Weights of a small transformer language model.
Training: a variant of Adam for these matrices, 88M tokens, 7214 steps.
Each number is 500 + 25 x the weight over its row's rms, rounded and kept within 0 to 999. Layers, rows and columns count from 0. Numbers have three digits each. The size before them is the row's rms in percent of the matrix's.

# layer 9 MLP up, 256x64, rms 0.237, rows 28-77, columns 0-63
112:460486511526506515458525507505543479496460500466441526473507512500492487517467498490483507464536509477528534500445497474481516522491489513498498488526542488490471509575519470504501506479529515
102:483490540510500484498483500486512496515496555505439537530545498476475511507481534494495481547486518479494495507504497502492443476489468534488476503533506494545478490557504464491483536517541507
095:494545481464436502503532521518512470503506501489524484506531487471492508492445490551484489502539490549480470486489520480500485484530486465497478548527482481510514502512534475479491451477525482
102:526502530545483497496473555494510545474497484462515520483560528490470519464443532509466524524508542501492482474481481456508532492508500493476507525496498499476521514523495495530497503470535520
113:470485504491443487456540479531520451475512476482469517559539521505488542502464514525492497510525508485500495491500472499500509492520534485493497519514563519505516512520493476528480530490551511
096:520501521498515485457491512485514534534488540476505479484557483514489533470506527522513506514498481493509471508497528520440537503518505471524464501474496480527517472494448511478467477440523476
110:515544481485517471489507552479484469510461524472531504493513512506481489498494505535506499502493537508530515502490520502496540536491507487445427511492555495515530522497437500504486487495466488
104:533505493505470513483521464490490453544462495516462450500527484513498522529460507554488529518512516510497530498465499485506509531483465504486449539502475512514494496467562497510483507515501530
094:535496467546474491501518526499525510539503494439488491541522543490512555523514527498481500474491480488519455513461490490520477507515506494488487516533504495496483471477489418493481485518480494
096:473497495474472477488490494503528517494505560464513485503467467437500534493510538478492498525480508470541478542527510461447508508516500479485505485480461498506518493496465487519474481453499466
100:476527490490486516495550480538483456485473537493479533514525495508515492501493518497516537539556507469503459464465510475487482495497491498515519463509520508521517452512533496521472550469520463
096:465496489486481511505471518513536520513534502495496447505496550501562487454464529514494515497536500491487496510499436486503530515531496469516490513486503539506517475476452452521484533487499507
107:487538519490516475525477528520510504549517483472513474511513513511516554515481503485492486514497503544474494482486463481520541499504492491499499495510517495556473500552466497574506555506524480
109:501518502504462499453534505523521473509479503511482504466488486488510534508516519502467535493516474515439533529491512445436521510467481467529476548488473510498491482504517499509490511500495443
098:483512506483483510492480513454465503490515533482485475503470475519503491429482512501451494507504530490537497562527489481508503468502529465436512504486495500543496513486483496522448517499536495
103:477468516496489510469497490530571476480492535493444494477484536465533502542516504481496526556495497487492466526536473508504491506484465463462483517502509518523455485526512510506517512485528496
106:496492531429519475497486507500499480510516496492499509491513465504511548508491542478476508481465462529527500519459509502503506508448492513517474521490553449486491529522499480535485476458512548
095:481477513500504515430496550521532531477507485460476506512453455471511527498511513491495532504479498499493458547457474478480509517498500490469492470496521480503496513506499526514537513445536491
109:476521539466493504419471474489511476500447508454482467539503489511501504484494505499495527476490497546513519488487495506505487502483462534493489525472470505521514438473514496488473545501495519
109:497478502499464480492453504531543498498496520476470505519476543486466542521471551496497517512482486564500469509519488506533498539477501499449476498540499495499473521491493488497548460492527484
100:496482533523494490492475549472540512529527492504483520490451467473506489438495536508503523534478493480537512500499536490482521473502498513484510532490478500508546536508480459533447523495493467
122:531522517463467508489488486473470467544494539483470497495514554455520508519480471551512485492516495545493497533483519474459506511509459526460504508497472506523489500508451484497502524475477526
098:515514539489440516481498464453511526508480552516500532508494538499523512514495479504496501527486539553542481478466518485480531544489516526489497512514511479459486458475533463489508500505485493
098:455498527495506529490505463497512467514491518464476505524537520524532492518518509505502520501475512561516531514503505530469496498479472526495467483513474516538524480544543466479512539465542464
095:466504495497519477501484488499530493552510524496530440495520490465566541509474532500510514545469491516553532502505503501511479501464490490486473524467516475540466489488457506503499477514500524
106:494488448491481468486529522484501458520496477483461531518503502516516485507469523571491549514493462468539511538496516500502484509509462515498465482497497454473502518528470521527460511492473492
086:507520535479490480504526498492493453523482483498493552492491511447507476503471492500502523469547519534540527516485523499496491537469504531514503480473518543500533437512523502511490537470505455
104:491519503476549500490526496504545451477441503499524474516492542513490525504515538548505475542517507496448534515540502494472524511487492497489516529529501513487494466519458501518479484514538478
091:474500503496467500495439514519483491535495536489475501475489543510499472500500483518501551499556498536528453461467507469485480468501515513496461481506481481506525499471525474488467550506514530
103:483483517501510507467534488501540473530480467481487543479565534488500533458518545489453533510515491546492480507474498492502514488452522532493487533538489494500507525509520493488504518490519456
109:514492538509466494492495499504467537568454512484507469557542535495503535502487484542492495481529487528494510488482499499495495491484474529482449486459488487503536526505529496515517532507548511
107:535537498500490487452490508477487464534454540506491522530464466506527490471509531510447537470520486526514491495493522510484499469495482500496442495478470477538539460499488495495521467509498515
091:497507518497470532471455488515518527478516496531529472521513524507492490533472502565497524462475510474490500462515493490493477476455506524470494464517544530506495528520489494563518536484480514
119:470489442507503480486534525475497484483460491498518467475493526479509520513521500495510550494469483521498516519507459520505520515481486492474471486549507458512492418496522504513479516458507462
091:522473422496476489509451526512549481504489491501510487530483513491518461492463521517495487539518486511501472503517481493490504447506521527485498503555465490527502481516434510476503499479498479
099:488508468483510474500498531533507483550515483498497427546522495496520545506529537523465495503491521469484513541475482491507511543527498502504513488552549492481515535511547487498483494499504490
089:486473495486480482471495492475494520500473539505500525514494508491476489474549532491463484524473510504494494548447542504520535523492481536511485466508458489482551504502511497526521524466568484
086:478473497521460451474489504472505465510504506477535480499499525489483536469502518481488480486507534467508487542520506527485553494496516476506478503519439502557525501489546514464475519463519495
108:501496513516495477475501517514519486511474483488439534487459478471494497486486551515489485483529530487498530487470539532499531523499498539498495493565548485553493450531482478511510484489484496
102:471503492490444519526503506498482480478489498511447438511518521475482524479490517491504516524518468521517483491497478462473503530490482522515464509484507515488507456537498516526477538442542459
102:450526507498493505473508489501490426495518524499479480518507515493498529528504499497491535480534514515467451516542526492512496539493490503519510522474460495511419518483510461482459500494497524
108:461470496509512479497501482496543472488514495502514502538520500492504546491488526537494522476466473504478470498430491509527517540462496528520516532498515490573537515501483489495540481472507475
100:482486503510515492481471523470504542487508495472516503467469501487518483472507519489475502520518514502494493507476497502516523496489536495403470536499505438494459464507487516511461524465463468
108:506517543453490509480451524546534536526511492513513534493503523463480517489508477497498514478503503530514496490511490482485472488456487521465460497461470464477478507542521502535456514505548506
088:560530499512535475496529548485465503540516493486531494490514477500515506482493509499527544501492508525546523514451508526501497545498526476469481482501499503492539551527498471507480478463542505
099:442495503480453450493520504501460532501469507485486525486491498450544500448477546511484506488479515495524482543489512470475518513506527474494487547513519501493536501468472518505510491488543506
096:510499525434476492493520510519482519478438530464479468512508470535456485448471482490502509516532501528486479500508509483513471546510513515487476536479476474504510467507524472520473472479512476
096:474483511513510527499489465506504498526482512499474496501428541507474541533472533547488502541534497501500499483470505490479510483503473478479445561517470524535489505467506485481505485499541496
096:545523557470465485461501502537537495509483516507505484538492537490541498509503517513505505464550520475485518468499503519509455508494436536512505529545503486482519527513511509487482529478499520
097:477494520473536497515525538495518477480519495490440452472519504501471507524522544494489514503477530528522509529514478504526522489463500528491480493536556452550487494493476505499472496511545480
# layer 9 MLP down (transposed), 256x64, rms 0.227, rows 28-77, columns 0-63
114:468459482541473508454529493463491504514512490503458469494485561471506534521528537492500487519511482501472506513543490510498549475477494511478528468468471538489483477532527509527502514481524508
102:498490517436507498513512520496465498494472495514523466518485442463455481529470514535530519554464497506469506479540521510478482441488507493480506476473503493506512499503487479510535468527478502
094:439536482495505518472500478569468515507462496525506519500494482520464545489529512527523488519487491483488481480534459498476514535506534501503472489478458503476477515515473514470542527479486519
105:540470521501455466522504572521483508497505479506529459483449508497481492496484516486508502483536521466505548493471498500516519486473468492468519477490501481472518488477469495512529472452544504
112:491501482529513527485526466490482507507493487494483533506466507488504489479532473474499443461482500499516475469539445486459497491484484486476465508452521494479489473468520452547447506491515500
092:485510490456514472541496501492499531523452504451510489482489466481490484500486499466523480502545507517416536540492501532513545489469485507524514509523493516483522485500534512508540493478523501
110:497508538502479506481489498470508532477458495498566503505532491519507515547498493480495503527560481459484483500513518517542504519487479512492481523451466471556492513507512445515534499498513487
108:526436491541513464538498506466469512499511510531513470481504513494502514499473468499525514494468493503492496464525507498516520440470462493427479512482506468525504523479501486529485514521512543
095:486492496516522541510549510470490507486514494520478527558491518515523500501522521512497507540488476463519512449499480494526489502518517471481511504451513498516545444487542529490499486546475549
099:504478533503489498511523494476493529507464463467511482483487474500462537495558528478451492470495485508510480497521495498487483500491488480454480525501442507543542469448523484480519488529532518
098:503525476527528483515424529507484507490511467499508502504537519506506488496441511510485491491469487482513554543521490518494479505539506505451517525507535463483537496469460461489500506490524523
097:498469504528499504497471521461546472483539450522511534463492498536502533517489493529495476490497517493515454484477526502510462454533470448469477478514480524464493513467509527492493484524484486
096:537481516487494507525499514482509516487477502521551508488472561530498482503494534448486512518498506468492520474479536488487508510550486510505528487483501528518503453521528543450483485560521496
108:503521517491524479492512504471520487480518475446477507540532508535448477477525521516498567503526424496530495494501528478496483501489514506502488537498528493498480510450482525520509533479507519
091:486510502484466495464498505468490533454527516505513498513428527538470492488504446482483531531532508498512468484523498498508470494518527550479529511492468508516492469474489512466509526487546470
101:498442504549497541488501507474498514530538487544520476477488564489500464486491494488519522515504539500486502475466522463548485482499541492458482503518469489491514472464484482499481524471496506
109:523538492457522538496501476499483492529455499500491486471516456483518497441518488470540482519498503521536458472491485459501496540487499501565500510494506540480499540528486499520505485470494476
095:508461498526498536444481523467475492496520507522510506540499517483470492507459498518518503493458506495482457458494488508471491459484510474460485484478528513494535439499483463510513476482554506
104:492504539481509544524461509497544483498468488473499531542489495501501505507463508458496531539553516504485499450507506501489494479484501503476479476498520525485541534577517485535489506506524491
107:442473511517515495494462491444490484475476464537481530529513512488459498499476463511511534462494479486484527484476538497497466519482515526479542529526525519549492503495486494472508479459511496
100:516485528551459507468537502499482488500497446553497489489490528446508496478515487532521480483488499496489472528460498479518515512514491513476479525501490502456485530492540459557523529503493527
107:533482501490495542504480534521526490479505551554468457462541530490493503489471461524500495472491482537444524511517503514470494562507504513495509512474488511480498532523488536493501491470519501
100:479512482486518499531498517499541512515528467520485467504516511467534478532506510465540485516523536466478495504516463496480472474500487531541494468507554556471485496530475519528515548521484513
103:506490473474508515528467523483488545521505483457517513474461516509490558510468514487569496537533498516481511480481486527514478483483518489486521487471533500453523530469509519459475478525505509
096:502472506499505512514459498495498526500505483524511467495556507547505501539522492508521518501499504511506499427460522549525461510471491520520543557493467509523475494474499482487514453524490521
107:472518493493485479540502526496504430507543478472515529482513446523529503503507489543488486505540504469510512496483540519521469479496527505459537466484477522503485475497540494480538515534503525
086:515508503466472500528529497516503506528508500508561484511541513483465468510452544537458505479513515480492509505521439517508495504484494500523480495536535533523504534505541466532516491473536488
100:483530502489517480453542548500459520514467474500475518459467511514538485519501514479508505521494556502501446490512525465497534490506545466472475511505495497482486536496464535502515512522515527
092:513490497532519498465465490497521515459482501520538521523491483549497441495498524487487540484486525497565477508484504503507500502497490506473544485525491459512524525507465562493480526529536496
105:523496495499540550481473540512538507514528484493537541458518508473459495450496470521484513542525507513491520476500512509517508476511496484500460473504498491488549471481505517512530458462532473
109:489469524515466503547530525478512467495528545473548505479518473466487524515515509481470537462535481492517503471457509528505541499499516522469531497482494464492517496471529518487473523455491486
103:463520514519488535481510525459512496513494488513513506538478506553491508447478503507551521493500512488482519475531473484467464478505469526483541465501492515476498495489540450535520503484477451
099:510516518473475473488461475503534457506460492531545483497493526510476509507495517455537490491462519535476486503461540520511502495507523484472552525507513494501500487514528513429467526527511511
119:513449474526510484494521491516495494487528462518476486443524506519486488444503456507530520526492514487528494489527471499455496513512550505511542530538451478492485481493464497528489492489482534
090:464518464494474516509500510549464485508441492460485505511484506474514456514477491496517454481488499501497509455497524515479452452509517491499557498508484504473491518517471526477515513457466527
094:498514499472503564545538534500498490482462521505501505486474490513480543539498509522523470472465540487478496501487522517512460511555510519470511489521512484476501475522534453484449515510513505
091:469501491493552541496464487495527488497511538507512518469513453508486501517487513467468529484489479473489453473429512509498525496523491514535499481514496499480506483510525433497470536496459494
088:460494488536495538525491525478530520535468501520549517547507466529487528489462471463482546498526506447489495525465522481513525482511518500525499530458495511528508512482500485501511498491549510
106:488488455502491482470496511454510517522512465476484500531478493495489506549510512507466458486516512523472537514501523517553482486517517462493509475513488521526496538542522451441522537521493497
092:505559460535529536508448491535514522506526498494520484494494481471505480510504529524490525557494492505517475522468497504534481480509473512510483521529490487490466572528529479484465506495483519
095:496509540455535511509511504522518487471560504544502499481514465477538494487502502498448517496530485509512509521493491464497523463522505503530508527500492445467520453481458485513495493475535461
105:482472520506512503454518514499489507521521473504482479492478540523491526479532570534517500506538519525545504493516482486551456497487485520509511481492485479486474499455514513518526530500462443
097:490487489469460496485497510503468477486463499527476502448500537483486456504495494527488503513462496471460547522434535476504487474493525524520491478493501512479501485480467463553529496498508537
105:537455547477493488493491501491479522506486540490519529477552487506508469475536465514524456519496461527510503520496484474501503453493519543498501488460473518478510439481503482495510481523521466
092:475489496484499479499539516497506537524513516514493533478510458498469534491473518509523475482529476511479501494522446532479496503478494471573518518472451537513532501510497471504506530534532457
097:498513539501514515546491496489496521465482486524484524514495472516485544454467501512508518488481510498514503473531484576500521483517491514513483521493482511514539487442508485524512450544476452
094:485473501566481527501501518519499520485460494481485460520481483475545583516517524471523476549519461511471481497516510455497511507522500520512478506492513497510454489535494492499532508497500499
098:477512490455486470536506535471510514530539502507492491515488522525472498508525432493514509501482483522537471512532508495516515497499517498434529477541522498472493528535499504501516434492467515
096:485463470508498473532480478522482518524486489545505491483528512506526475520532460533513504475476550462460536471490486533531475472550455497520502521501498537520525477486522510518533491501507523
093:531532476495511487499469513475508473497458492539500534488492517452517457482496507507436493479483527506543503471502489496452520487521469517494506501491495535503485472496497528508423522492462480